Each number is 500 + 50 x the weight over its row's rms, rounded and kept within 0 to 999. Layers, rows and columns count from 0. Numbers have three digits each. The size before them is the row's rms in percent of the matrix's.

# o: layer 7 attention output (transposed), 256x224, rms 0.0885, rows 167-191,231-255, columns 112-167
# v: layer 7 attention value, 128x224, rms 0.0991, rows 104-127, columns 112-167
# up: layer 7 MLP up, 896x224, rms 0.122, rows 0-75, columns 112-167
# down: layer 7 MLP down (transposed), 896x224, rms 0.0629, rows 0-74, columns 112-167
o167 095:497558468453470497521488520525537489537572468483649417592450527537463494508524559494434464527443487470544590461520510447396487462500408503518417422487491551510494458539
o231 097:544521456523473550446476528469433539475476506451384572536554424454478462460426477556526487536575553495479519434443437545533518521454593608505557496485480495464478507474
v104 101:558521492515484499494458533583453499442506464566511543502499559538520522444542531573433513592560575537562430518393451518508542533544440485398443463553539489424608467500
o168 099:453501494550545490498590485484479521469451562469525517495570554549570466451517441472481540494496495601433501539506502488503478497528516589402479452446455463459495414542
o232 106:501515466477477493505538490470507537482528560592506526476453531440462443570455451410527509427519489381400476469536529478545433440457535549623536528540501450523536563497
v105 104:447502544448463481492457560536582590465518500536455564597464476488513470574411508559539391501458533540438497607556492549499439491618542675485600537533444553459374552440
o169 108:419509518421438584466500458472476470523516590496503459452540476509567479498505553470494571496427426498540484511500528461482504463524571548494434564480548534504496491548
o233 104:481486374557564472498575487506463420514427426434529495489470471572422498470547534497471539531570552464555516425566480438486458462445507462569544499509478476463489447488
v106 099:442470478546497385369563444454531477522466496535475545514530492567470549537546455551459551511441494484471456540450450531574560496554456525449530492524483504507532540499
o170 098:519501485560471495494383584498554475556442425451517601490552477572440529439510586475522509473532438536467525516559482524533448452514480525499570602492433486476567530453
o234 101:569533485480467554439489466573473475501486578509544448529518478386523479505554427499615528434543530452539494515528485470420544525516536446517415488423542458527511448494
v107 099:480516404487479429559521501437636514502508435538555496465556433533513541446510553520567427570457512384455434405556499531467551497456506490442417478461415522475412508557
o171 098:482484492479460516583504436578403495462508494466563455584471449471542521476549520479405454503547538434585492505376514441494478498539517507575536560507498561505473438534
o235 109:538503531530570522466475528449525536510398457443437510443581611464437453435495512536619530401559545515491514490570478448491527495581419481438495536515461435536539485428
v108 103:520540520569368535505403563529435546599502435588521485550462446507495505472509351503532514526526602521524469466518473474472588504572508479561592528471485507482572436508
o172 098:529562490593434475560524473476537488456434443429530508541472439487474529542554502465436443584539600468431529462498532440557418444475443502454519529601480482452500475583
o236 098:520433473428576495449605475501541395502491497510472549509546595478545445466473544527534498498459413476494530576485512510420437563503530463504408477430495467453480597488
v109 103:496419501584452504579494477481526509544396489475465559550485514511427529539483459544456441521465537507429506464470532434532519530518541560501504491465511397506467564559
o173 102:458560453558547478434525554428463439446537447574471517493486510442453456536449472511556516476403512412527568507510558535614485478559545525516474520525491609510428486442
o237 102:651529552416527563484400471615504519446547526522524429497505386487548485483469564408517524587550405468488443561469434554463485482499443486486516551526553457498571485620
v110 106:520484437541539517434569495461471435406529537461561516438514437464446480499421454523460543517370492507568497466546428506492484444522583521533576456521454458510447492516
o174 105:577631604565416508554504524557476491492502503516523465463408512477477552512493454464561439430452504530574509531439475460423402551492460461507515435501575466477484470522
o238 104:543535520575449477579496448403572571530497535503470578502460509422517441430483548491446482490569480529461459548522541533426581490411507507546554499490448517533532462519
v111 104:468541451531483467468495449525444459508567433429420470427438445471545551501568473476483523534527437492384522587485485601564581549436552502545517375509497429482486432555
o175 101:518501482490500440410529462525556539555536476553430508495512413454478495490470441490525500539550469500487474513391490560478527513501503511553522532495535518582515595476
o239 102:490466540473490539589552506538529426518540533499503504485527540519517460509385569472543420517445607557533519466558562401545474422476526514460451515481466486554446536447
v112 096:478543485523496501532494532476580403479463512511428478484585524462519509577479451504526495497580598495544541538503497497494481495417414470433563501567490480437469449405
o176 086:528473415464523511550630421579525503497508530449525438513493504471461602384515521552547578494521401508517530542487501479443496515460541470448551357440444502561483559543
o240 100:470474593481522407461463527477520529589491451512492491476452461592576463466611542456568458465514487508549509499557488575553559561515496486578469552415493459543481458487
v113 097:542540464457533459516537493487522470527426510455474536595580513479530444483577523497578567421478508477542490531520424462430529431518448493501549494498433537526531502558
o177 087:509536443523434522493533425489515467508530493532399531481514543509507582501457581544475517521486535528514397601543448479492598532509515580463519579457601446479500446492
o241 107:554437551454565483407459576499460577483495434484653542480410490418577470480445454526496486487584497528490543358481503526605459485561558394445476471480545471463533466489
v114 095:562541555503478543475525610468527482399469529529553555463521480612501484438486468511425540538475555480515580550545473504551425439575438490425483491513479477456538597525
o178 105:494486583558478460440500600430508446565447469459449528547540443443497503424579479472608459438461522550488528476513479444463516625497504526575453519491498442512484499467
o242 097:528445456437515535535512291512447515477560427488457398490462494511513531549491472552545563539499445436528449478551529592564466390476556456436520549499501552566463473534
v115 097:546514468489428469582538449585510572527503521576547466488507485576521513421571532464487566433467447475498451440454461521513524484482433557396552490471572456534564471457
o179 095:506473572532592462520444564406417541415459520576487472541476492502474562479471448495546439469491467497467488567421545531474580542491515567568542478509520460473523553477
o243 095:483517510523494595419559557507481490514576428482511618476523446388467436457503556568499473521519549552471532532504439483508430515565528424409516620452542529490476489539
v116 100:496571551499487504535506430452505494537442528495549564434622478514439414477533501472537402540495529388527489402518517482531519584512503552452527490538538542652465500394
o180 098:572514529494483492463412529508545446451430487452572455518408463489450576467536494537460447496477508407495488446460564552459473575502480518411494426425528474426527651541
o244 106:469373361468494534504586537484469473493563539579520528473563551573546470529454553509492517490585463537481450556530530455496500437446459453552499463500502445476436457425
v117 097:516506583527531448509429505510471485452483468374483523454537551472563376463458521467455552550478514588405410489468439474511379495438482436557569572428491477473394573517
o181 101:470537460486679488481488529563449478473461502584562548463442545601496535632491536524499458470488699489491449516431586529471448513546469533468480490600480440549547574512
o245 095:461471437378509477460460484502630560567564515512439439532510504416444470444510522431487486547554393443595511512528540485511523496462526443555342542477461526477555445523
v118 106:567451508467433521544464500497499449492494481486511479505463519472608553508426414597523489505572541502451499495510436475444474501521518463482444445424458431522503525513
o182 097:454454489474555461462542400558645476515512496463573524503461461533559445513488533487556519540540462476547485529507484606491454511541528479557477418390479527478488568411
o246 108:487535491518508359471474383527439501571421466471490472405590544437436491462523514497536489451481528633429466547494540396619608507568555598525493569574515450493570516599
v119 103:534580484542524593486384551492502493481474503450441520473494471438488566569500448469502469400523478532468451478536474498509495505457496494512449433537547522430533538469
o183 103:469501458558472423445554424472509490447610454509469538463454407585502489405497452570576589510432547442461434536510460387535480535497482510460575525557415478449482577505
o247 110:531489526431531473497485509515550501644481575557498431526534475473512491556483489436499467485555513498586551492367477454484481518460513477599362442462565501517570462477
v120 091:483509536438453496422436518519501591489576598437484434502467555474478437498480483494507546607615459477497507495436423512403490490538517454559488562584435467550454509509
o184 091:491437470436558463437477421514573480460471465505479460517494495566574458562450529537479557463493532559397530494506543587540595467586549484429392554536579472391549491544
o248 095:436539412539503539512513520530493490535445546457476582538555514464456563460516473483451459508482516475437497513489471460502433520337444498564564457445432530572531528440
v121 096:413469443378484500498507456517573470513510523465520509597580438467473472468559447537539527574565481512584493474506468479449335522510530552510437524530493455499415455483
o185 092:506548512545549463537564446428547493498425444511519587437422503469543515525473444487606470441519516573505486541542521545473492486441620513513521460431519496546511484526
o249 110:486479567498543489420465610571455568520537437515452496488557531535478444497557569526429489574439497411497507462489485522578533512494459557460498552612427479418477491436
v122 099:545537465498548473499406523488490417488418452447582462484511455530422625544460386524518512477394512515535491498528572478532497504464611526497491514580545509523419447462
o186 105:608497556520465450584417479498481474566476392403433516539430571423465460517470387525538506498504551434543534533491526429461506513462490502589463483524507497493527604488
o250 098:465548466494550507465582535509475534504505582576545501546480532486551469425497598516444479374462481506458449467593423546482527540525441483487550535531474449555437439453
v123 097:454501524507460548610516471537485497527435487484429494400440493485473528536525535405393525543497507565466534481587533548490585437474545480464467527579392579425523574442
o187 101:455502514421532490451498524474419529514536459494538483456501588416436556431521535512391473522574397483508514565471508515526444436601486549504446387449507504516473517502
o251 094:513554467538524572452499458494545503460460460484534503506600452493559488517488496524641446488474387472555453515472454390529539539471412477466517459524601473507614483492
v124 104:462484482586572481523533531511528496550542467538506483459369587504429552425521519549590455543463533547585583418591434526546533491473482504431505594471466504455453420457
o188 100:493463503474518410531476437592540575455468458434501558547428558607518501531421518515428426474578452446534454513554575594526557540486521405352513598429475484527407395536
o252 110:438530518474543526536445497367432505476482598570511520480562458407506588424501540502456557521487539529481480557447525428502476487557531549562513487546425562470635603456
v125 105:501515534433395613553514496518520502521522457467502545406500439417515470511481613559431558551528432518452594482497454497518509439562590588522608524435438408523618490434
o189 094:515513586497453473475507462496462506452479536518532485430426520527557526580520480557485447503521410498524455458517464536468563510379522445621470328521552523576481479485
o253 110:520535537519547494512435445438544455505499541516447487560508490503460506500512409425532472456496600565542509535485554458530436593545405510515488567489494500485441546522
v126 107:576601486567448495593559570548406539454568544374489520545486486527386502444516515451548434443499424486548506417563514498567529560577471535430511537510529462481596597522
o190 101:445633449468514631554435485533563529507521532434473578382518557495457627428505509452442541518592550477489518467553550475526404570524450466495523450473473439336530503520
o254 112:560483458590470472481529363454485499511457449574524569583513454557602428511505527516509468507389553559563433544507472478512569478455583561544465609518518511564456455430
v127 100:587510501525520561407547496647421576436484589562491576400441453504470561443498485460511380500485469519515575500471499428508495475506436509465447504494529508448609475511
o191 099:478557503511493576552458509538423567445524448439450533537483533486438542382406497545622492383516500553543453502568517492437426510509509490532543501437539389418566506431
o255 101:518479528532490478443458538346558466528484443554488449577573520542532518624551464444531567572497520505445505463524485518649468531545464503404484497452477518545432532484
up0 098:482579525533416542393500495481448546422513463554429478507402507506510479456429571463548479503470454505460520434471601570443535505511456549617476544483466548491466514447
down0 092:569406552526427484509564537494496519513549471525475489443484450458529577438488600499509500509486467522455572518551510493456580533465420525400488466482513459500470486448
up1 100:523462495416442528544570430532511530459458494501471483476578543496503475498455439507562480465515455488469502568511413504448553506514450521512437459550472491523437439534
down1 107:585537500492456539553596507467548620514439515556481472547466545498587482636463464432441479499504602485598539503563451427479538514495539511469494526447500496521479522424
up2 103:506564566450528495424573495594465534477634564473483517469439569587493561551496490539456507499461546514490483557522530467417460606519515492393432451494550460453479460524
down2 100:492488451441489517537489513468515508532588483521527484381429525472507534559507486493510570627514600462515512557564499484441471422507471428521457591436500435497470507582
up3 098:441512615478567558429417389514513484410466448474575456431548356433500495457526490429469557556425479571568390480473450566486372487451530501522568507477543510475523506538
down3 096:536596475467523511568457587538544485598538491499530529510512499532603346535506550518501470511504570572546494478488570519486538552541502542471359604493480498390541452471
up4 098:517488447578530422521408547564452505499479435492499512492552434480498491511518477457638611541574536455517520520596494517485465447502550459515442506474484528505540494547
down4 095:465533567480469480493475492552499552489448466513428523499420538443576514505474497571472497496584419496468474522471452573489496424459451482426510515598530490536507559407
up5 093:519435523520469467466479565483497550535533548468525507539456515435464448561432532522441360478490537448488497490434575596451461550472444443618435509592495493411473450584
down5 088:473567525475439465456485474439495529530497493581502460441395467558461564539496472508525565468428535472594502460498528524598469506402491489487553547541443461504512461508
up6 104:533576550470492482521542505521497404450441382526435527473484444471540530471452608486566552488522468575480491436565525596444476495444490519549541477406539435433520452497
down6 099:536503417525537432509507557493460496493514521505554471537462385508485415487564522440499526446553493461498619595422516447512539457479360436498416491546476535519451507525
up7 094:409440509542498511446483542631600561430448499481440450496500528495487518489573448492533520612553521497523629390403478472499420502508459477497484404579525454461574445547
down7 090:504457567553424443576442446528516498538528480477449419601487432500582431413451526487623484444523569458525536453390488487435517408516480562513486548595494460478424483494
up8 103:483555536467542520462456493526474613573433512546502578546520488522422612423492485535446507526553468561555460534515437523539467578443604419505530453440475515446401654515
down8 098:385428528422470507528494480523511402376555481430558578492495462549505475578548452524522486517443510493499506633533523459485535416505457482420494517540546492512564435523
up9 097:560548534549492490532647525547542479423521437537528574506495442566542451450512512603586525496398514489461482501504481453416458627496532530530512408551514567473479433520
down9 098:504518579562541574527486617406533576542481436524425400545567486453512495513500539556431630497614552526444589447528402459558516539467457410424492442462449597558449588470
up10 094:535480439464486520505521430491479432575529541454393546602594561505542447485487485421502490473451509508501470437532483515444449471543520479480545460405470504436436478438
down10 091:381441482539391505427528571400591413487517466495429436536519514501480510492549538497485491437538420561460507508442472428504501462551510509506486538431517555538508474472
up11 089:478535500569464591425556505510469471515475564524415555526456396550381596444525504435514553557478479549497569524470477516434538505448552405477436454480511461427580509499
down11 094:479478547506437454497545457515539502492494483454456505490444520505499540408462509496454471489520545424409506430567428534491535611369539537482547488537516496423508521472
up12 102:528552560373523543557575597496382488440483488522452498448489551589460617527525509479503526601477629471477510459465549461505506410437535467471460515483520360502490564531
down12 099:475478520524453441511538460464594513499504500568419535501476515508500431400607502444516493561518453575538539588457461563475524583556399500578485474498522618519530518474
up13 087:585548446561489539562522511506558479510481505405481519568482529601527518462465457462491486491431539532479503458591581520570444524515453422529485533555486473463525507427
down13 087:417456521481539604448452557450487602542601479552592392439458612506467514420446474556343500539460442502509468491490515465498498508488485565460514475437443525462451467544
up14 108:490462494489571538513446366542470449545459541408508513408517495418473517589482444436606403492502528472448478509513421481484547495453419474462428571556528547499540472509
down14 120:446522555526478577422492426549570549497449535471431529525507531509466563453540411562505512538450566452387461517472445530463502562565443546475583459493488456571581510499
up15 100:518513473525472478545439446457423481587553576529548504474593474550471493437484531521501494539578542491565475471458457514525412588497534469496537514557498414509521557572
down15 104:493520459549572465440475498481536544427460551461493477411619578515514551490399521505517395535534472482390545460463468628554509528458557522390527542457538422540452451518
up16 093:482487561493518451578567486466524452464480517543511498570511523596475484519455479551521353501509448460567611487524533520518503515535442468505530487550545627473502545462
down16 096:490527418490521509516448492520466424551562547430510466531429564479505569514499504586530604479577597515583425437523511524530509585545566483401580478534439465501523519481
up17 102:460532492489531490424364482472548511386561420504515603439376524600611485524522546531485451502523433552585483424527394464500579447450522506508495473497523577527520535459
down17 099:461429428473505510515565502402476474543523584550456556500529476381517631522418436556483498519576574516399440536492542485517438500468574477509531467480535463483505451515
up18 104:500430540467509455435403499489566427430600475547520393463451501563595387403464574471452383586463489475534539475447522455475547496500602527406586486552444607560481406468
down18 096:535502473562514535502548415494560432484516558500445516479426537477516508545493437471510489527552482432512529526547516470461478531467454482675402521532486447435455528438
up19 104:688486486496554491571480463436519443459561435428597399494481505479529526516501510474476526455520453571403418549466522473479515546514449448573557512550568547560548602519
down19 110:473466424499464489449531473473531460404506453534466439399480565489422434511481447503544477430557537439483480538495452501513564509490481513519447514616499569582511557435
up20 107:604537593497552585578453446587556447468475544514541554465458536526500553553532580513443582534534493428490425485507593487476477449501453477556497577495393458495446450466
down20 104:482499527438572492591437432503409560517484563483479459517476561480402534502549564516446572611434486511546530458488550514437503513535480503501557431644485476512477458487
up21 094:472481547493447452443434499489551546444505497489561494468487580497425561513554576510444521494503485462510511555584373504441448517494415483619520469519504504492512573433
down21 099:509600534480542414438532438518538557482493447487515515521479499444426453541586498523545456426486471549590472550644511463459492425535502486470419500567471506550518517525
up22 107:594496447469475534438464475424492579578415605499429632551550542512510505488434611502524530513505563446478467537460481468534397570458464544518454494479575519564462573555
down22 109:509492529560513537464447471520464571400523531455549461493530557463459490405483552494493512482415407414546519589514440476487496486442468462445436541557501528548600454491
up23 100:646496513560471482531475507495548523485448459517487555419404508419528453504518444464515498540476519535532514466477548483548471552557478465539475447520542543464484531476
down23 099:452524526451601457461522498657521426522381578587494432437560493573455475528504425440537605469559486545432419457510418458533475529495487467545449535456481496582581537543
up24 097:529415500492466518451435420542446590458574494479557539500564484526469380434610469576525557564448608483408528475536495474446420522503474556574497505504466487569434503521
down24 101:516558523461487524565581556520572423516414560554503593526513517479521593486466405496496428448542487524541444496690509463519524517487439490525457483385498498466479430553
up25 102:508520473544521549423478455421501540496524405593575520561555555556525456537604529525535467515496411556516574498561450580403521547473510445504508396468475560475443474455
down25 100:483403426532403477452471517590494488532475413493529481519459376518597488551451553468567535545559525474468526525443483540525616570426549502528411511589510411467525517460
up26 092:462447478450459469518532541485433471511404552514464525476445521458501473451582495465456479526478530447498509513556514470484348510563606535462531503529620500481397513577
down26 089:443520473639505447492452449450553489470522431613598526537544509420542594499424481517545474514438480530537427379500488515445501516539472508542507528559448477587552516387
up27 098:490543470545546515512481554552449510528514512463549498520466578496486438434443497423527489488485486510588597484527470549446507520622420459649482598498498448452416532452
down27 096:570436483492512507438531555464449472541587429540443555486485473458408475515524434529509436505505480523472473503514520531510543542461584503491534557551639455506506497562
up28 101:457488625452531478449396532475540503532531438518426456485516480473577413515507491451452551505434479522519491525572576463439427431616499492532472527517534530421532519505
down28 100:474444464549546479487568544512571486438557475470485510415449481506445501496526506529466498360507573564468534542576456457414584599482523519488484471593497557549493528505
up29 092:435589443464423427451457506415458494533445516578525490408449470476588520492537572496509479474437501519513491558467509537401453490519588390500498434468439500434539481557
down29 094:552503429502544498456511480450498497557468416556589476526490476557482509519564483558445470480439510452485490554429449463548559575535423569442605547434452415469493497497
up30 102:494552570402455470471558551568520435523462514580470553538558500550459462461462496507476509520515528566589497405516594498435531430442461505505508498439547461489500444418
down30 096:424495578487524532509609425535552451582499482471430517458490452480502518473445437531588447468589495586495419478601473569460505511576577506468447470463532552466500489512
up31 099:508431466448495549463564473530507663424516558480444518471510513463468476539487452493514456416432480451489498566561569468552456440440514503535462576443564497515546530450
down31 099:448474531527518495417585525520588410531574484487544522567423555462432472433476527465521489473566559490483519510522537378504500521513444507523524480538405503562508404556
up32 104:490475533493470543425574482562540542463459557530502547536548489591459505543553466469472418487557472425521543541478361424544453483498439499467540481498553528545488482555
down32 098:554532557479589570499492514463595491531513468455503403501444543535452468547500538444436506485512499534445551495526557558465531463433469537548451506540506407536515504426
up33 121:550576497555535383463482499437527469494476488577415417522527488587449559553410529481509455578558537573497518595573509518497371566405465464417546500537533581404553495543
down33 114:423493516492528543527466471528476478594409471527527466465480490481486574621489497492434487523493491436558408498475491559544523537581529472536494547489596555523459465474
up34 121:447567521556501482525439531439457659477410492594474510539486431530520481588547494387486495527559446551516548524539488536472451460527554557530461479435500521480492437518
down34 107:582492521467476558473541421467555561447439560448497492522537476521591469551571433518442445475440480543453520359480578539492508451442453478513399428497465554464477439484
up35 088:540417485552560595490465553473510478514524383533551536483442457537588514453560540501549514485454502483493386560471495529467552463474535438512497458482491551513483454599
down35 086:518591446509470494558515391519507409559460541478582536541519435505453405424547503524495550482451457603465626569470517572506501439480533542421528526531488468550486545517
up36 102:572544423454496523442537434391474444433423451518552448490431498566544485477511521406490548521522444554591509490489547483371554458640483406490542479560437593462528555519
down36 103:496458619551425483448511541510545425416486542476521479551509414519645521505493491527522595427538444453515542431439465538573526505524468409580548501465451540468445463555
up37 090:457574489520440478476517533584576511555550535452440483482462511556537513562592538494483518423484519522450568467494464521534487570501524472480536421542467489514465492545
down37 095:403498550449557453610492544453452510536520486598491444521476510558445498514445519538511413464506569435465487566483549564496483574479415589562579454456481534467499534467
up38 100:538559615538566513430548507449518515544436529581430528471478516447479485572524495505483493471505455636535502561563562453481518484568473505662550577478429549500514461621
down38 093:460532456424499532577423438495481434487530512461413500459461452547520428368527414493445463484548585505444513502475453578564472543417441498421476457537556515407487510533
up39 106:492459526501497490451461499533518542493564523494520456537442522401558505560492479475382444529487458551588500432362543453486491524521474480482447442512526544464514512526
down39 104:467529480447503462521514504592543503592519489389498482514454552513441517502488453483422446537524553497518469509517466457523504551459544538545433512429553429540481462511
up40 095:523468559524431435495450564465579599520525483534476482482511506554575442500528454469519428539483502481523516473505556516489417570525547521446520516550595429515467440501
down40 093:476407522491571576523538533401510478525523568394486442381483540527510472495497485491560404489436473600558546486510494558591517535491531489431580500483478516568485578421
up41 094:539511448430462519525479516629582517548498426444409489550525515468366542446520539611512565510499486524407479450450505427408432403604436565469467535528537499522523475485
down41 100:466451494489491542524459531489532565506588606506433489465424396454400469597442519506468468500578453509548518462512543581491504466472510490545592536608585498546497482505
up42 103:402433553515528528496523479480541487509511519489491522561563416508452575526481510549530457487430537527425506460505424524474536571458488453583613473510479527533472410579
down42 099:563545448464494507486544453541544478498584549417552461462475467549459458583577508580532574510578474586452538567489512512480442541422418549478451493575412482514542498437
up43 105:566513464451432531403464500536490493458501513543498437464450501477541443472552582523465542485494470516460501461448469532573530465546521534564573582440421593459508528574
down43 105:468505464535559498521505607552550548525437497569528559446434539448479433480447441509535464641465583558549460486589476524450471510560428505495505604480545492565496456467
up44 094:503550594460445509551504527474533420502496499438526555434561482443526480562507430392501487590494558542537523501469643512615563581402503497535640487532438517543511504556
down44 088:523497458470541426496452523502505490527534447542462482500499521441360523455506588478523507465523434420442423589418551529578503383472482588549444542552476488439537503462
up45 114:393510572478542426562548573428525496380486451530449514420522566480454448631519519510484469379514416449554450514470537444494506553502533529525538521509558482490481457441
down45 114:512508465459467466457501523527473394423514565488457489563537528427480468483523506469597481538480506426498479492454430529608549520432446483513480427468626532354537561611
up46 100:422477543532491433518481486403574487417572526435532459406571415529487465452468526503521489600462399518467607462427483532412499474450450434590560593517501607429430403563
down46 091:608480450441488486499540554516413511557467549563621459517581538525452433490565522518484524511576566561530482556535493447493460439620434503497543508521487414558519562499
up47 094:453481502434581534509512558487535445436484597544499508441386559498437568475557569531543481451451503474501497580494534434451526572462554455455466505410465506521460609481
down47 096:473514552494566475611598527559514635482520416529443571531498449552641502504527477453570444574466506577451575368495539548395362453538429488513465554432494447475579396471
up48 097:474560496494422426494536502460486535455560484586467515406545403448513566501431478484465404460512509437561500536475592545492426517455530467455479531496517560487493488447
down48 097:468478525402485471576518399520492450525488431455502573440533537508460549551436472451469488446453617512483493512484490472501541484593519513555488539495517551456592443515
up49 097:469581500474587576389408466505606535300395467529499550513581546420496420476578503465446435417564487511498520440515517486494508553551405582590562409475525530462415538569
down49 093:395508481510460439481412518506433454622510442422459548577507593622408446467530400545538476548495556589475451528474468534468436420462479421525509605433473521454522505463
up50 103:477541552548481463504407500549460534455482508500491466438485427455453484610414539477508440514558400545458450550457501481592519515625491524523487437463470544447526553435
down50 100:531445479525537479522532461417418484611435526469576509500496501567479411485403460540475513569462533565535400504497493462414528461499536431470428488571514500494515493537
up51 100:561435470422521450589429432555464480469518546558486576467462410527544438493432541445437479470405534544509468493503498382467514637448533450522424405506556564531517502501
down51 106:468570475443529524556489439530541559449487566457448419502428460481505542525495500546527456493474485529582523539508464498431498602489583446482609522494488528574451551564
up52 103:476463402523464544473438475479520529505474539609515533522476475572608449547583453539467552469584438526458590547473612514501563439555526416462532509489523564569550487499
down52 112:440507484526434494545481511432466525546481539462483504549508450503491391468523501515480480444542526480495548451395421500605554549531551484423537457413505453477614540451
up53 086:580475408549487569385508449489426496479350405540390475443570530472476509531607528480500471503543514472430441543460570547482467469533540503501508533491626516460539527482
down53 089:434541442529529531482551568449539467456558538440430495550486467515515509528453540454549556475402509482485492432583449443514407488487540548408509447457561465594512358386
up54 096:508528489483446561364577441454455425592524658512467505507468567469484440418556425492498471486641523546451507477439466602418498565490546437492562526512608497526493381554
down54 100:596458473495512515442560479580372492483518440442575439535569479574423464487410562562473551524560500549458479485477542457430449416484440502526529567535459537392478564538
up55 107:519533539571548529469437493391474477479517584580500476503539460503535432515539529503412471493436475453487456518535458570487503467576542609534517514542552529519419507520
down55 127:528502508529448493565494443497548495514523432540544454590582499477526496481564537418566483472466463528527491521487450442486522488406529581505541507463472484443495423576
up56 101:509443415467488513524500513499513516476592455592476489443436414451480589484493481525457483416466542582488605489541478465418525541514505498547610509493464544505562520614
down56 099:513417483489449429645540404579485395592506545511582426538535432590468529432383399552464526580478508543442393491535568464558512399498513521527485466504445532487513458549
up57 092:487505572464472498525398487489592456479500476550513478478472506477463452470453566509458529533577588395544501547538457499500497600383534435435557595601488493523443460491
down57 096:439558494515498520444627512452488498532548511417446390515533475423537447412457507512609494423484485518523642484532514555514551521585589496512479484479516479494479517380
up58 086:489529563610622551387437485600575537495390527534488620458494449483500516520484437503418548384544491464491494498532505573511475514431547613516475405485614437408516554526
down58 085:542414552467409540535551512523461502581579478470539390593506555455516530494429546469589504481503561513558467494478405525479493494444453467485555563526593559445474529524
up59 098:516542517536590508420504434409486661456525471513568617508480512501610474501473491552500423437498439547497508531523584458552515448497495439575509450478560454491448568516
down59 102:499486498463514444494509577417538495534475485413416443487562612408515566475498571394577507536453625486410473567553491550440498478593404541492430603480490524487473573600
up60 093:543552463409530573521370480506559535506477596480525473507540518538442454509583488533509475636455511409492455520473566507551560506433501415540560447501465365487540547528
down60 088:458536487528579457548586391486440478520505476597468451531432530448522484514547486531442408496514380521504403556493519437505447522556364496424520378485540507523493431463
up61 092:529596535578533522511481497424543466530456507451527561485521509481436413492444518442476520441497463481427534610445475479515443555503621587539497556506514477420480564546
down61 102:424468515448534477472494585529530541471486494541535432437472480530530539471479459556471530495453487586436515461575497520483481489413463342471527457530478508586509503513
up62 110:505430459471447451517488478429474521511508487479441489388477473421468502491538471438541585444483510514463549435462579529542536475527563573589469503544566491435519558575
down62 109:436504512503480599578492439496437379561473571550434502487482568437446521501555518504555505560543541499469530539512464489406514464506401539481508509437475483435416503544
up63 102:539466503577479529459508524541563508438466515507557536534482510477473355404398506509473472522508430505451479442497461433493541568536569522485462522542535543527483492474
down63 108:532514548499555517449512468471499548526569406505520498479550556488398474446544510576539438528485525450453530541615456505421479501496517569471499506525590513362576496558
up64 094:499433459518439524433475451442440503505470556465492513540529603423462517397555516454557467486451579414399529504557502483468515539523497509415477521502474508553533560527
down64 094:419518461527505519565514564508473506493549520512443487497464425565523413472451574530471490538615563516600569443577481513508563453455546489462456478437482413424495451427
up65 092:516418501481450490532529421568511436491421441581498470452536441451433518593548386464541582406450560527560515534470539527496608427530551473500548584456544525486473561512
down65 092:448619565510421500502489548496541557494526401488442485463512492508521558520514526591435515379560503457472480543589441453459499512536501515547587523521487547458411472464
up66 105:506517433519521611429489599455468514466536562443446573562513510512523503550438521508547477502475551457414572422404520518548523486389467516420501522571538453495450477567
down66 103:576476558468461421487456520441498430542447457513475595518499489508407488469547506416540480442528492509585365565482342508516509474496549524493512548525555494448483524374
up67 095:534486496408489486592536473513477541471480549357442508529439583522522498445415471459471562541457613479464513589511502504492420506551499518506532494492514454569606533535
down67 097:444509451592500547467479508463592535568531537507431473501502533479632460527542478467368553476513538490516575487445499555534534500502506478450476459449437511439535512369
up68 099:495459478499516503528492503427458537503469478499415543459436526550452459544512447471434533507518497466473428526463428602564521541512583463535498520479436486466573459504
down68 103:384625457529494513534513444548443428500438538440418520492519393495510525528492558504535459538558438540453519572451511535483395537532500552486446517481460474535386539504
up69 097:414515448466545561586488586528538425520456563448516467544494451485543516515545532549563585540514488456553494555500476465416517566512558474448409455523486520408466587422
down69 099:407533482492496495624540596509506447538456481457469529496485509561433477551498499443515500534496537437500489564418494441502478505466445494552443453511537439529465386417
up70 101:566517590439440452582442515578495477507525552509537455498405457521477423472458519445470457498464576672562436416473522520466545459456516609525498473570536464494555554466
down70 102:531516560432523533557435527536566552516524545542569536527397563518496516516548516561518483439560494458524569412420508505475463471519503492496455434469539507470526506548
up71 099:581432558513525447483490503530470479526430402581482515492546531487488511470405533503517511538520460497442489470486503542438493442515567496558587591455512513539406528425
down71 099:600567428479544516522521544567523621514495469591480611472565549397493578485466453454529404458535547446458437492494559461454568448524434554460487500500527401583547506444
up72 104:526580622505463455475466486402483491449488479508611494474455512493451671424622449510534502554472391531473495505540537495482512481518484495479492454463445558482428429556
down72 106:470409512405485509576540471519488583506499510435433505475588487588527513477504498428517595505555444402527565551598478488471503534577475533515559481558595492558490522532
up73 093:541609440587539377519559576482458478467560422584520481549451487510524507486556460432535424473519458479484407480498428561521560487588506448488515427584517587459517381599
down73 091:477489472529492625442518457493530502547545570380573471542583516446558480426480450580432442475564415437412472518575558505505465506406454560441471438542519510539519490460
up74 102:489456500400528508568522470527482458477476476496531527577496599534453561485476419468556421517480422579419552471425516513581526599456476534481606480477547478509561443473
down74 100:523504502589528391535460585399485496589483407555430450508522549428542480556501482456473536613616411439563555512623501617441529359508520495537477406546432541525472568473
up75 106:539552426624461510553495516530511376536514504488499500500553357484428423573437590426475495562531517492613503378535470507477630435450471538618546521460484551540528535523